config = dict(
    n_head=2,
    head_dim=32,
    vocab_size=6090,
    norm_place='pre',
    positions='rope',
    rope_fraction=0.25,
    qk_norm=True,
    init='normal',
    init_std_up=0.0835,
    lr_head=0.00763,
    warmup_steps=276,
    schedule='wsd',
    decay_fraction=1.0,
    batch_tokens=16384,
    dataset='wikipedia_en',
)
Each number is 128 + 32 x the weight over its row's rms, rounded and kept within 0 to 255. Layers, rows and columns count from 0. Numbers have three digits each. The size before them is the row's rms in percent of the matrix's.

# layer 16 MLP down (transposed), 192x64, rms 0.0823, rows 138-191, columns 0-63
106:159172180112079137111098071088112138129123135083132152094135091133136151127159177125131120102183061156152070140139189183197112085103119176122088140109144114153125122109086137081122169129150084
097:109119139163101132152062126155153135201104154132099057148133126124136135107070118118105069176133118181111143150140093129175133172125139178074149155162106131114155095167104153189085121155191153
101:128127127132064108118135114171081181113114123078188137064143140089107143092085105140145121117097144158192128176166089124107161120109140100125088178125159171135104139113108113151121165104124024
092:123149141164161058086170154087149128138133152064132176137145144044129112097153136119142079156125154140132167163148068107143103188117117092093133091130142108153148100146150142078100053136100162
104:143110154155132115164084161098112108162173129098080095089085166159151100112141157135120126134117130037131148099104189124144125142128072112145160155132121109112085144077131081129172046118105057
096:116113109160145142105063110120128166149120084136125096134124155128173126138188121090119120170096076053181140125127186090121093154142102202142147128131129126113066108105134135104093040085122154
089:153151115100101148115152131120126196146223108182182088093153095159117131149152124131106109211142079187190105133155091134166133108152110130123148132112177133086190113156136134139158153142123135
110:106095128172130134141107061200128182129157178156133092084122094120164141159084084144130174167129171129109133146140147137107141096106093188101109094143137206145173104137097088132120092099162078
101:094136098128128148132110131099106130170135136117090165143116096160089119126146167134156202104100144154138136202168130153112146124149177178127128159101136155089143081130121034113159091096041084
103:118122119096074179147144125166187129170107150127133087132203102121065110158155174161136137075087137059127141101124115124156106108117113139106167125137110115083154120069133140130093033133101106
097:178149147084171099092125109116162117123164093151141117165113126104167073066145190135143088109098111137099125170161122114145143120104157087118078116078121148140116174144148183155177129142032095
099:109050143154132129141154111076116133131181124112121100100118115094202119115117115087167164059085088056065129093114123094097157097143110105169158091182129152112144117130116153100100118164090150
098:054111154155172146150139174108185126106147143092114099140082159117133083177110117130072130108092058149119146126108134168152081100165205158090158116164124123082146139116158150154138136091093080
096:216154168083160109139151111152145160122123094131131129170063087151130141105085147154167131158100165162154135123106160121212156153106103153181128154090092102158161116111114132164170144177113079
118:119147155159108160177119146142089072152146112174131153044114173146131165141167151088102158131137133247090134112116106132114144139127094110094086105174147142143133090133149142103076089167141130
093:127143146138063119158168072197132093128111122179153089190128096153112136180142113137133147152141142175078173155145143113097116092139088137170146125148076060096134092142083141105177175154134153
092:152135160109129091123139133146124105206102129167138147082155156165130154171142132096107148121072161121133136126093077073188107173174123175073160138155169137106066134152105206151148112157150106
098:070090079077097089126130175147184133133124128110149086107061136146152130125157107158131152112153079216134109101146134170132113142090076150124187066100127145089104124146127098086120094149129170
101:106096176093140104145107101190152084081121158184123156119153139181118168115103159102101096174167157079189098109090152145141088154120139098122172126164162127153126130104148171129053106078133162
094:149137114134129144131194119094122098082179087117081148068131092094153157049167135130114096110151091043129160152132165048138127150140097101101118091147133107126141155077119117095136152136081111
100:096139097101113138164159061102105113192074140108166166047081104080170117128086168130120094153114101146123128110153164159141127121143119110042153111114077087157109163109119119087108128171119120
102:146138167108125117087143127116121090187110159166108210205124088035132143119125140110173095159074160125135129164126087144124119139150108108142142152107175166105068097134080106121160133145105089
107:142127148101082065164088105173161129083081146115175068169118097131133120178131161130070115165113153117099158149116087103152090049130137109126140091101105122130103115170133132104087138213130106
096:173137100172075137113096110168079109123142169115119053078150101142107096133110167067101206119120071052097101108126095160111130149112134130134119115127139135134115131124184168097171143100180117
093:145092138165070071108163136189131105104093171151127126096130124148124137186180117143116139174070137094118131099144056109103086153163138119103164134120148129169140112195116115183072081101102147
106:084158143138134122140120129147081113137058099138068098048187207134156134109153088145159110094112211130104108116131100118082145157126147137099111123120073135155150146207148128125124162128113124
099:106123154113134127090117125141112138142148099189159099073179147122148161100115117110166138177121135066114128095147151102177133069112133079155122141106200103117129106183165126197113174178136199
103:058117177133161133116190112146188144157155076161141147043130181059130077149152141102104124152185119159136150098131139152130133120168098136099176174112081144113166153129148155138119112142093126
097:047121132129140114185127155099172143099088147171140104145154156130179089158152152165120144190136091078119194116127138101078088170094100147152091131197147144151142134116156161148132112093159081
107:098120162146146153142114072126103164151173151176142160165190137137148090132177150106131139146118134138151194124093116106137155070132091074152163102123123118107170112045137132071055152176120140
102:143138078120133119077114111145183099146133119200149151164138061114194125141127067119129115105164081164115090077148128069073128155050144109102147122131157098149120095159155140117150172121091130
086:128101215095109123122153191124060154122134168081119129104124077064138178093141158170127134112117145127156141121202112090138199111118122101116108123121137164093138154170137131169140168130169171
097:167113127185138121104107117082162141097132134079151127113188145127125116082164136120155133137123141112084111077146119219092182136121167134089150084126113138119142195075106146210142086141089111
105:157097076143129153129045122106182127132112138111121121184148098159127155111105122151131120050083097153123122151138120109137102111155108170216122135100104144173127132237135147119124122162152100
103:155090166132132149120126111140134108151177078180114066215083180109130135145110097142114159073120087078160103121083134165187129096165149127154107100136144081121098114143075164140109117159151085
093:125120137101116172070091113198103182124156140067110075123108084134178145107140144135112138097098091069083140106128145159138135113185132132198107143125119125125122089101141186106066139071127166
106:173115089125101133146127155153138085114096162173081109048144115086146129129109118145140095095100183140136148075126164089047106143144099082162159120193116132063146126135080151173154145130111151
099:126141123185097122145102081078146185135169130151065111219125088183157146106138145149104128065097095188130103100089143129099174158131171098119118094116101144159129121129080080144158107122153131
099:133112123098153154145149151185080116156100099137118153120136096064155166123113130080091172117091114117069135102146140094171134173145083126058054123145103182121139108154113096147184110172075152
111:135158082106132122150190094160118163153136144170153143074153143157139044208121080096188124117121135114124164148178088072112166138135133168075092091134116171138162130117107108123102110119084137
099:157115134130150127160092128119117120133116114085070122189109132158158186103141117111069065137147128018102124146141053173139148160090158107112106110166125142097150128080103112166100122161142163
091:130158194150159107119143087104136072148105156114187138115087107151179119141146120179107119153123105127127162092172114150140181176160142139116165152063056161132159132133104115112083074102181169
100:137084106125106181118143107077182070134125117155162137174133090150169085129161190107152132114121100138106133185103136142157100132069061164133090165127166102089042085103130128118138111123098122
102:191170104097147117153156131108205137190136130099066100102076165106115123137111134138102128133070086042145124144118179133103084175156151143122156112163123128092143107140112084100108109122069118
098:158136088139126142173103127066192171078093131134147114076115109151122066116175112108200132139127165173151115161083160117116063085140158122151044128139141116140106113104163173126157106129137130
104:172080121165176125112095117132126158082163128085136095109105087107174146115124101109106111140154148135067185094135200121085122160088108112161098087141080119174121119117128159156103140028114136
108:084157140118175133136103142156117082168107140122104147122161068124063127064140075091100145142167149176168131151109114133110128104172120151188147162105188111178128085193133091112118106117128188
108:122132139157092172104147151163155088128112131069159160019097113115122131186091146163123091116155086115085166110187132126150149116115115111107098157157122135135115145091197095123100190149113171
107:132143107113127148101197096150163136173133143145115180080142165194164096147095100103125080193205122106193114152137158206118171147123113120116141169174114146131090149148116109144120136149099150
101:138128169068133156170134095096120079118134206107154135168154096122133185108087117075171151162150098066103129156153195142160107119161152087143150172162113127140134096182139107125125098156084092
110:118105152107136090180119158137130074122096145172141069083118121095141139078095125153126115135077115063099096138138123173134128159168171127184118142145127155121124114198065054133103178172106106
096:139157094081133140164074098192139155151160080150124050087116150103106187083073112101110144145125140108151130135141108155122140125165159143123131133098123188098145068103070189163135086100136105
111:103141163154111114129114124067140135125151112097154157070150116139143157131113144119087140133073117121136177161132201146131173128074051155179088111164121200124115074095076174164134107146115097
100:100142043126145077139192170155136138132089122174125098104108171120089143129126149119118099181114101109124149111155127190127138105164113061122185126150110083177068129165128099102156185131169127
# layer 16 MLP gate, 192x64, rms 0.0842, rows 139-191, columns 0-63
110:147085159135163198107134116118098123116150143149119178162128186136129131095102134147109119109100117090112184160061167163128166072198143062127109130139121153161082162127093170111149166179135167
097:117136123135129111167085163134120113120148114102103137204133116148131149147133107195098134139101176164138151114106176159106143125137082165126191081095113134086123075091077118071116117127139237
087:086154066162171122127155066172144104130106122143123153137104154138109145102111107096142114105113073132169132147113109196144058102172139183141142058141161105129112087125070091114138112179153073
096:120120090094127062151095177119127127179118075081069114132140122166113145141147080125096158134129150153149108161065099118146116143173108090084132139134116193120091072156101153051176112171121131
089:073145121173131118130105122163123133120098134129193110153167138170105144124135121099135071117114131149069107181172151075142161169112113100129133068133061113118103063152099113153076070139069165
096:094120112159106059182126090163128067100072098096126115100127145096161121150073136129105085057144136167106124128099171068155140156135122092149123185205111124170129125113096140092129129105099099
095:135132121108136106175186147068169082103138123168098113143118143145170165116113143131055166074124118126081145165100109095133137184188087118103131108067139160096150119122105146122178144158116208
098:171110159133133148104115141124117135159151108080114155129116134084084072120182094143107121167191193101063160138115139157187169088110146116103211138129115172078143162142130126127157134118061130
096:153085162143167091115151150182098101095172155098184084177144128077172125187095096150103159145152165130138153130095131157155151108122086084153147120144132102142131181152076068139122173122081084
100:164132058144092145106137093141138128153142123137142132109124151136095109157132169112082148163176122097132155132104121204083170119210148108138127116234130088172132167151115149081083127152101111
089:104206135095146087077119154177141120142149139157160165193157127094150122109056179112161137132084134154138102132159137102154166130121106113120072147155101121122159133136121123110106066159088039
102:143074201098135115073069096135096168136172095144128125174112137130161091126152113212182141110115104167098133125120199140087117075100116129102110101115163117117104095159120150161153081113162113
092:108120176128112104099102087115129073140125076143151105088178188044103144132171117153076147120076127151098156151125046103158164122156119121154133163142123179138170092173133115126148096116088098
122:146155116172130157081073115157117140109148142127102149204116087082155094159145155112087162129130134088069172132147102146125071135131182133095201149147195130134161140185126127161107095172100143
102:166069127144119097128167142145146105106162086142115099133072125068135106138109080133140132042164139097126147178090122128181050124111129172125167101163092079165152112139133106180081150108127146
095:111110161125061169088143160195158179133158134130129096152154123140134153123164099142136093133087154160105166140111140088136081143101028090083149152132141097151103174104129102174136181107083152
097:098090168169037125062114125154130095127097102158128094162094162131115142169183122135126145122076085178108120134120140132125187065122106129148177148166126068146099164155129086117150122168166144
093:116175113120145072142114085123145162150110196103111086162091183127075174075178101138124107111098114139125125102152134084085177153148146115113114035162097162127122135156177089169137138115131159
098:134152131106183138114089136129156079204106149171099082142092107147107087091122126097155166096113190141143095139129162163084084155125132121151126103084136175063145089148170111101106093192166144
098:103148132136158064140072143133098131084083139124180106137131188162099190132127146100133108141189116135167096135112168137054118166161121156167095127131188187102133129174142150162112117066144143
105:104164098150152116099040114081095112136159153181137140203087153174109129124159198132097103102154121111151145139154160142078098137172143148140140125158153112081072089112097160127124172120131183
107:094106058150100120172110116172084110127145105041151128163160134138076094102143096121131120126124191117094171111149137145121113072107185124140153143189126167182144081143121145104123169137073100
106:157170154182128192167064120169105159175168133138123190092139132126126102114113081049086106107130116168116103181112096133139107145166129096091115104123149102166109166160119126170164173106169119
096:098171154089123110152125159176072096136130183107108141134147102133128098106110182142105132165134108106160122099125163092120150113059089175189154170207110101172121108146085151160144156114102064
088:148119065093107125101074133166114156118143108091119157140155090128137156160115177071088135133144108162150191098172068115080104160137085127113140080117157057141139146168138092136178121198135130
090:087090144186142121118148103171117139077158147112086079178116100152176121137118140122120105131198198131140110200139104143134130200190098167143089151139105112109161119099123105106119129109062150
111:150167149075141155096136091140142102148161132087190147220151107127158161136174134151120067118124120143165195133113134195069140136128153150111093121175124113164128145167146153111086179131089155
102:127130135123167108136113128164058163079127129087104143172113115130117125156182168161089170146152116110117179127069084161159080132200130172114144118139159128084151115108144057170108156124149196
099:078086161154083185116129178139161100162064133146088147108096080128107183175154110124110151128161141152134157152132127121172109113164141161052187137134128186083138162110121109157160160115081116
110:123186137159125088113151102171115118088126124112115148185109124108147106138141184096180081139132145124099179111120123103075129139171117097107160170133141168165105164085063235135094122129142166
088:120168095110176126133149129114115176142094115067144070114092081173113074139062083119111169101080147144174136097085146160155171117163112152148144106208101155092127112103109146146172098125157113
097:145171137134120125079154110157073123120171153147176148142123110129167106094104175151171133077172111149145106170093139178134095150183196136155151127107162172134135127141128150072123202053155126
097:094124189111135135097155076124125165119136101184064056170073130114094190087142109103130184148112126154158098189114099088110102133130135096166135127151118118144119091136131112127197146152066132
106:124103102182143121117128204124133158133075115122107090153119091106108181201151093187149130071115137119082160157122167103164112092108137085123105068156130114160141114137087207143145141172116116
089:153108117135121050176163145132135209104093137145151123113159116138149154187104129168125049080123145143180102095113149126194104119122109112155068130090164135124133079116127165093112158156128077
109:120117105099130184123128152121169188180122127111109182153197134122122176145116142177126117145070156189091180093165136116155099171142102082121165159127095122106150145091099128150178100189126170
090:150078153125130136163141074095128150102119097157108101122175106163072154116116098128104141116117103088149088104081204126132096136142130180126062115180151147130181141125126121071095033133159120
099:146137123171133141136172085169131178137102118201122101135158110102185142168124178147067124104118126177098130183107136138174149104063160101170198163146139125148163101097160140110162126088164152
111:156147157153089166188066155128084128118113094212114112133103127110154095215077162180124114156104109170128200128136141126122135136147155174142103109117150175126099137126136151168168143177115122
111:162134141131157185143080156155184176122130127123137143102166074119072199126174102142115071111129089115127172144158085201156105158133158105096121167187109120127131147121189108135139089095138100
103:089101114144079110150100112100126088162142171120139115138168072112089158093206096167077156146128113162071168082151105141064116097107156129122162188118141115121144097130137071150093142178163143
102:187125160125107122154029156113114081067087156112135122109054201126106168120127120071090140109133124186138149107121185102082096094077142116147095144154136159154111125125144149134124131152121142
117:120120160193129146092124200132121049130149115155168151133099123059184126165142066113102117103129151170175105151104162139167135130105131069141198121145102119151100148118131106153138165175087123
100:160145137117143087114169100086151153109097151112136222118128127107151138095191140122118118135172135210122179100109079134091086143132125114076153126119112161122165113104148158138030157133099101
104:175171132114078073052084149145132119101118145169143168161183133122139107128140130167125169135144140128144177139098107106117089182178148149088106124166103195114095145051126189151111134122118154
104:163089139113144142206151133132137118072126137118176132151097127109092115111187110106124152071131106218171115085151113144151045137103087120106181110170131091148111104080103119152108086150145127
093:149193156180155157172115148165118052093161145130113158133154123059111123098097128131123123133191124156064119079166092089105138115127156138102202110151120129093132160115120149086100191152129127
107:143189113100098148107115178156096119097086108105195096136122156145086156173199103148160144098083126199097127112143117187120119183118187152102143139134108171143109132173124120087110123139157180
104:102138132114151078107058124130131099134100173151151142116150149175074168087120115111093105120123120173157136099185099127174141151176130181112182118107091176146130124108127135068120195193163172
105:140100092157178084082083130107106139061116078150074127128148120129178188094128196124104166110114117121083180121130112099166111158117161170101177130151144088108134081169081155106148140164143150
101:128164171233138133164107110142097085088124128139176093112101152100084156128058132115114083076129110100149101122110106113175114129119187121140165172121104139123059100149129089126133101105076157
100:080144182107130111148133166103152159118171156111092151247171087134112139133058112145152164103106123125068112125149106102159075116167152158107143139135105130085135081111102136138116169182129127
100:117154132120147157086118076090063183137177110150136136130124089129110179082176119118106156205148089171137160132137101128134170092181092135088144139081098084122106179180137127178113161156133139
# layer 16 MLP up, 192x64, rms 0.0832, rows 139-191, columns 0-63
099:140207100110171121140109069104107186100059199162124107118126110103083134162129146122130116174083132110143128159139155153128090075093049091128110114140110117097125172066140123144148146136146092
103:170142116099159155154158125114073180179116102101148154114128114126132158151100133153176119169173103158125188137177120139096175156136135126068149160084164198149126124163142154148130197156056126
097:147137142112105122149060083149170144153133103157135066135123111095152119137181179129127149066117149171135080153109176047107145121123084170087107089073120154163144148130128131156146187125176163
102:113084142137129184123148124061157127121154058088088056126176091147089110075139098152097162125095146182085135118094098125135152133141129120122093149133165171118186084181082156138088117133114151
092:067142137158117147144185146142110087121117125201165099155190142147103126125168123152121104138085141128101082189152140119125164152103076066076127125153117186171098085173101147188127151146132113
095:104098101131111110147115119125149118142026151050142086152102151135109102126143120124182101121061082061132122125168106095163060139145161110129091097128136197146158149104101152094139136103105143
107:161108123141131167188113191048149093185118138148179142070133099141115129078168133145104144162108135124144168063145110118146159170160125115149124069116129111155106197160134121131112183119080133
093:163181099155094072065145092109139124087151186115146114128129145142112110101173099132124095112187165107117108210146139128097134166064132087169150134145087140180116149114084119120144122115098197
103:053137106164084170138132140109165073213124176194100132076142149104124128177147138126072089122142109109112130107094123212126178115098128148128141093084150124149099156107131119138146113104090127
102:042160105133174164135160176116122115156097126129167150124160143135146113128125123109116153159176159131184085077140128086128160109123168149186113047116134095080155104184171128100119096142186118
096:141191122122158125167152072103131195095194124086128152125142120146107156156175159154085057162080103104151142062178067148130100119142155166117155145154170079148130132151113124110129115168134139
091:147145101159149080175155102109145132115143105145079128110171191177135106134079106097144074149147184084198136130137098165142135162060097070148152123103118070130135164073125152127118156104154101
100:114094129184119129142114135136110140112165086081102171129098108115084128106141122162139179103123126124126142137092140180076165058089178135101126135114115146110104113100210127093140068080219119
109:110147174192157141163170182157115131139135130110114161127211110120137183128137177142126070171141128151104148123101140171140182080179082102156073153167095139117115085099095107101110131124173151
098:164111148085117087064093174139144169106141180114110123183095095069163088100134165090133065155086105165081110140114091112150150129112139128147146157160135123157148071097120155149110125127139214
092:132110140141119127164063105139161111213099115123098167130138147148117091086094146120126120170106178157164170126032111113185126137106139175128126147184177147108166139128175173152115125105083111
099:167137153175121112109170140153171085174074118175070063161139172151115126104159147141101127105167092118147088097140101132149148126146174127152077143137139107131112145132109122092110039158184186
095:116134084136139117114111134149118112202111175138134135140120131125089189120143164156165170108165172142164123135135155125088176117125229145167140192119126139085130111092059134111043138110132133
106:192126086156124083129150111116127178154082147102102115143059170177155139104133114134105151073167150074091101086165117131099070124112125105107092106203137136124069125152125105151115125090067134
107:112097137147190122131159096129183156148158087093116157090166113165123140112159112148070104139209157168126105110156123132127098111135130114185124111113111156135107054188124043131111154167153168
094:159106125127099164163197161148104120166084115101130120090117111130111085112110134132167066226136172092069126098143142156146112111102082117074145133162119149143132168161199137159122109156081134
103:139141124120130152101071127162062114095091178165107158097182106144096099114110151073120058161086145088104113115088069149080105188127180162136095155110144096128126111154188106150129137129147158
091:184130116155120167135131123134145139230140078133110160166157071077085100153132116184123049072112127163146138145178154112174087116089127110125126113128098112150103098154100111150149151078129107
107:157179111116165125142076117095156111081085124154192156120108154089128079093135123134097074120229095107197126103132130135136105131107104147168073108132116153112090155159109117111157165120164079
094:173119127104117069101143110158071116132115146126107139147161091140079144119169127094103081163107062129146187106190127158093126160107142107130153145138158133173176147072156134140149124199050108
101:150090104170157133127124104116119148142132147143088159147167135147110125142213130109141142145179089125080141114189079152153126162103141164183069077091150099175144168081189087151172125153156130
105:158188115185132127149130188160130105145129124094095168115157104113106154093207142068096163135177168121122124119151160110152146126139131114082134199126145183088184080076171155135132142121102114
094:162101092128100166126146151129157164120131163111061115129120090145161170161120157122132126084132117179147101070107118148142064158135116103169129136166083101147122183052144116128177204099154075
109:153142160158180115115064129115126168128116133110170123144177139172162161159126184103147084124131162122190097078187163157150138147190086164189081122153171080089126116093151144134118143122103138
100:152192108134134087164139153130109100147141136152201163111113079110128074132086171129143113121132117164141087059150123115153122164114168197106099154147103137126205143147151108131123106039090127
103:107101144140137095158114057113136146116168164105106131150140134137140116083174132079109138174138118113089130130050121097187105175101163147162128202079087074185144099111158163132161084131103129
104:109134196102100101150101141092128097098121128142094128100066099106119113093164078110126046096089077105139138115187130146049080136125117161165091136138129123152118118062102115162117151178161134
104:139127097200057120129099128127115070146143091126175156136133157076151110120155179117083129101125150130191125145135140082098156074199082189126161176121084183134107148130134129125123145166122107
096:129076109053141107111083097061136156136125145100195104109151103082122148087106123137108165130108135151124085160129165149144142126118120091169124135167181144090118067188149080157097097187152155
099:161181136130109163151199133086219125167137173137154133097111194135139045129112127079107153196129132155096115146124122142169108110151099102116127102158078111128076155119125103163139091145117110
103:148137151170154160123118092146140131087153078111176093168146137149109078093091095101171098128171139168078114164130199143139080168162119107145119128146190118084166157144140200157159103118092165
091:071138126110155148113168088115088102122104154151119174187156117149118021080119106136147097143137124135122209110156109138144167167160101151101118125181183127127126139098162151134071126151121180
097:120096205092198114109135096152156144091166136088125128093152184171122142083105135167145103142060120158138103133151178176183131126115142133192121106136115102146071156119085128107133150158085087
106:112102077100121084116148153121120112135138133163112164154123131138139082082169121121160180138074173122113085149048144112130073120158109193088175094178107156149117149131108148192191107146144165
090:096207145083134107095181092118096158111133122142102121162148140146151117174118133155115190148154126186098163140159123088160090123154135134142166131124061122135066103130142127093200091172069103
094:134184148117132132115125135133177177129133137223126183126127139128118104156158160158107137095215150104110097133131119141120170152168080167134093137102094145124097100147137115233118121082128167
108:120087157151145151139109127064181194140091130089169060141071150139153108095106115110169123089144146110159148161142148142147113124078127122099117158110127205119151086100076080191100118148166126
106:130120119091048130121167176140134138174134210132185139153065114126105190114167115114113105123185118151159134143065135128117177166123074156153134093144105128139188121098120136123112143171108174
100:176161147113149078150118123066108160105094107136121139091130126132103103069131142215202100103197171123157104151095074110148190165128156179095132112145130115119153141129116146093110140086118161
107:087146125097160113150062082113198154131148087113122146132124076065182115142101114115097086155206098105081115110147123138126079157128111150148097073121199110124153114156136117136151159098108084
105:126136098131156102161109122132134087149194134040108066103096156079124127137115114107127149117131137126083107188179147159083128079149116088099120138137142115182128093138131078081071134174081173
106:116048134115109130083144204111121149132141041118128197151097131116197132166116177125089157124142166153102189134150108127169099186140128101122131128159145167123126140141157152136097073136095126
116:126104142117148117116103124112152087199187128080171113142150114118132090111119163144153192172118204118103093213105111167154199113156139204133158112135139126111106148102135106143170145136153140
097:147098092206195140092104130146141075115138111158085149141114145118119093093146120088172172148139107117143132041134092151146102175099131117172137070140149154137137105108126159160121071051132108
109:165189095157214051146110103112096142107118072107118102166144121068115140141088148100176129161127122119116164065131107165149128106115164188132140104113111141112125158141126162140175080174164125
099:129100187095173155106169116162125060074068135132163157138111145116118140161132139104132175115154092136139119092075137131152167104089137148132138105103145112065196178086088078120116114200129125
107:143172081137183160164124139141108157067142120211139158144197133133172127111096142123127184115087126124066166173156152135112143146183115149115130143091085125150130108144147110135209132164168148
097:157118143108149115145093112093124186212156056167167132131159090119113119124127132164136169128111148159195146119149137191119118139123123118139130104163154167034198115151092107138103113143125085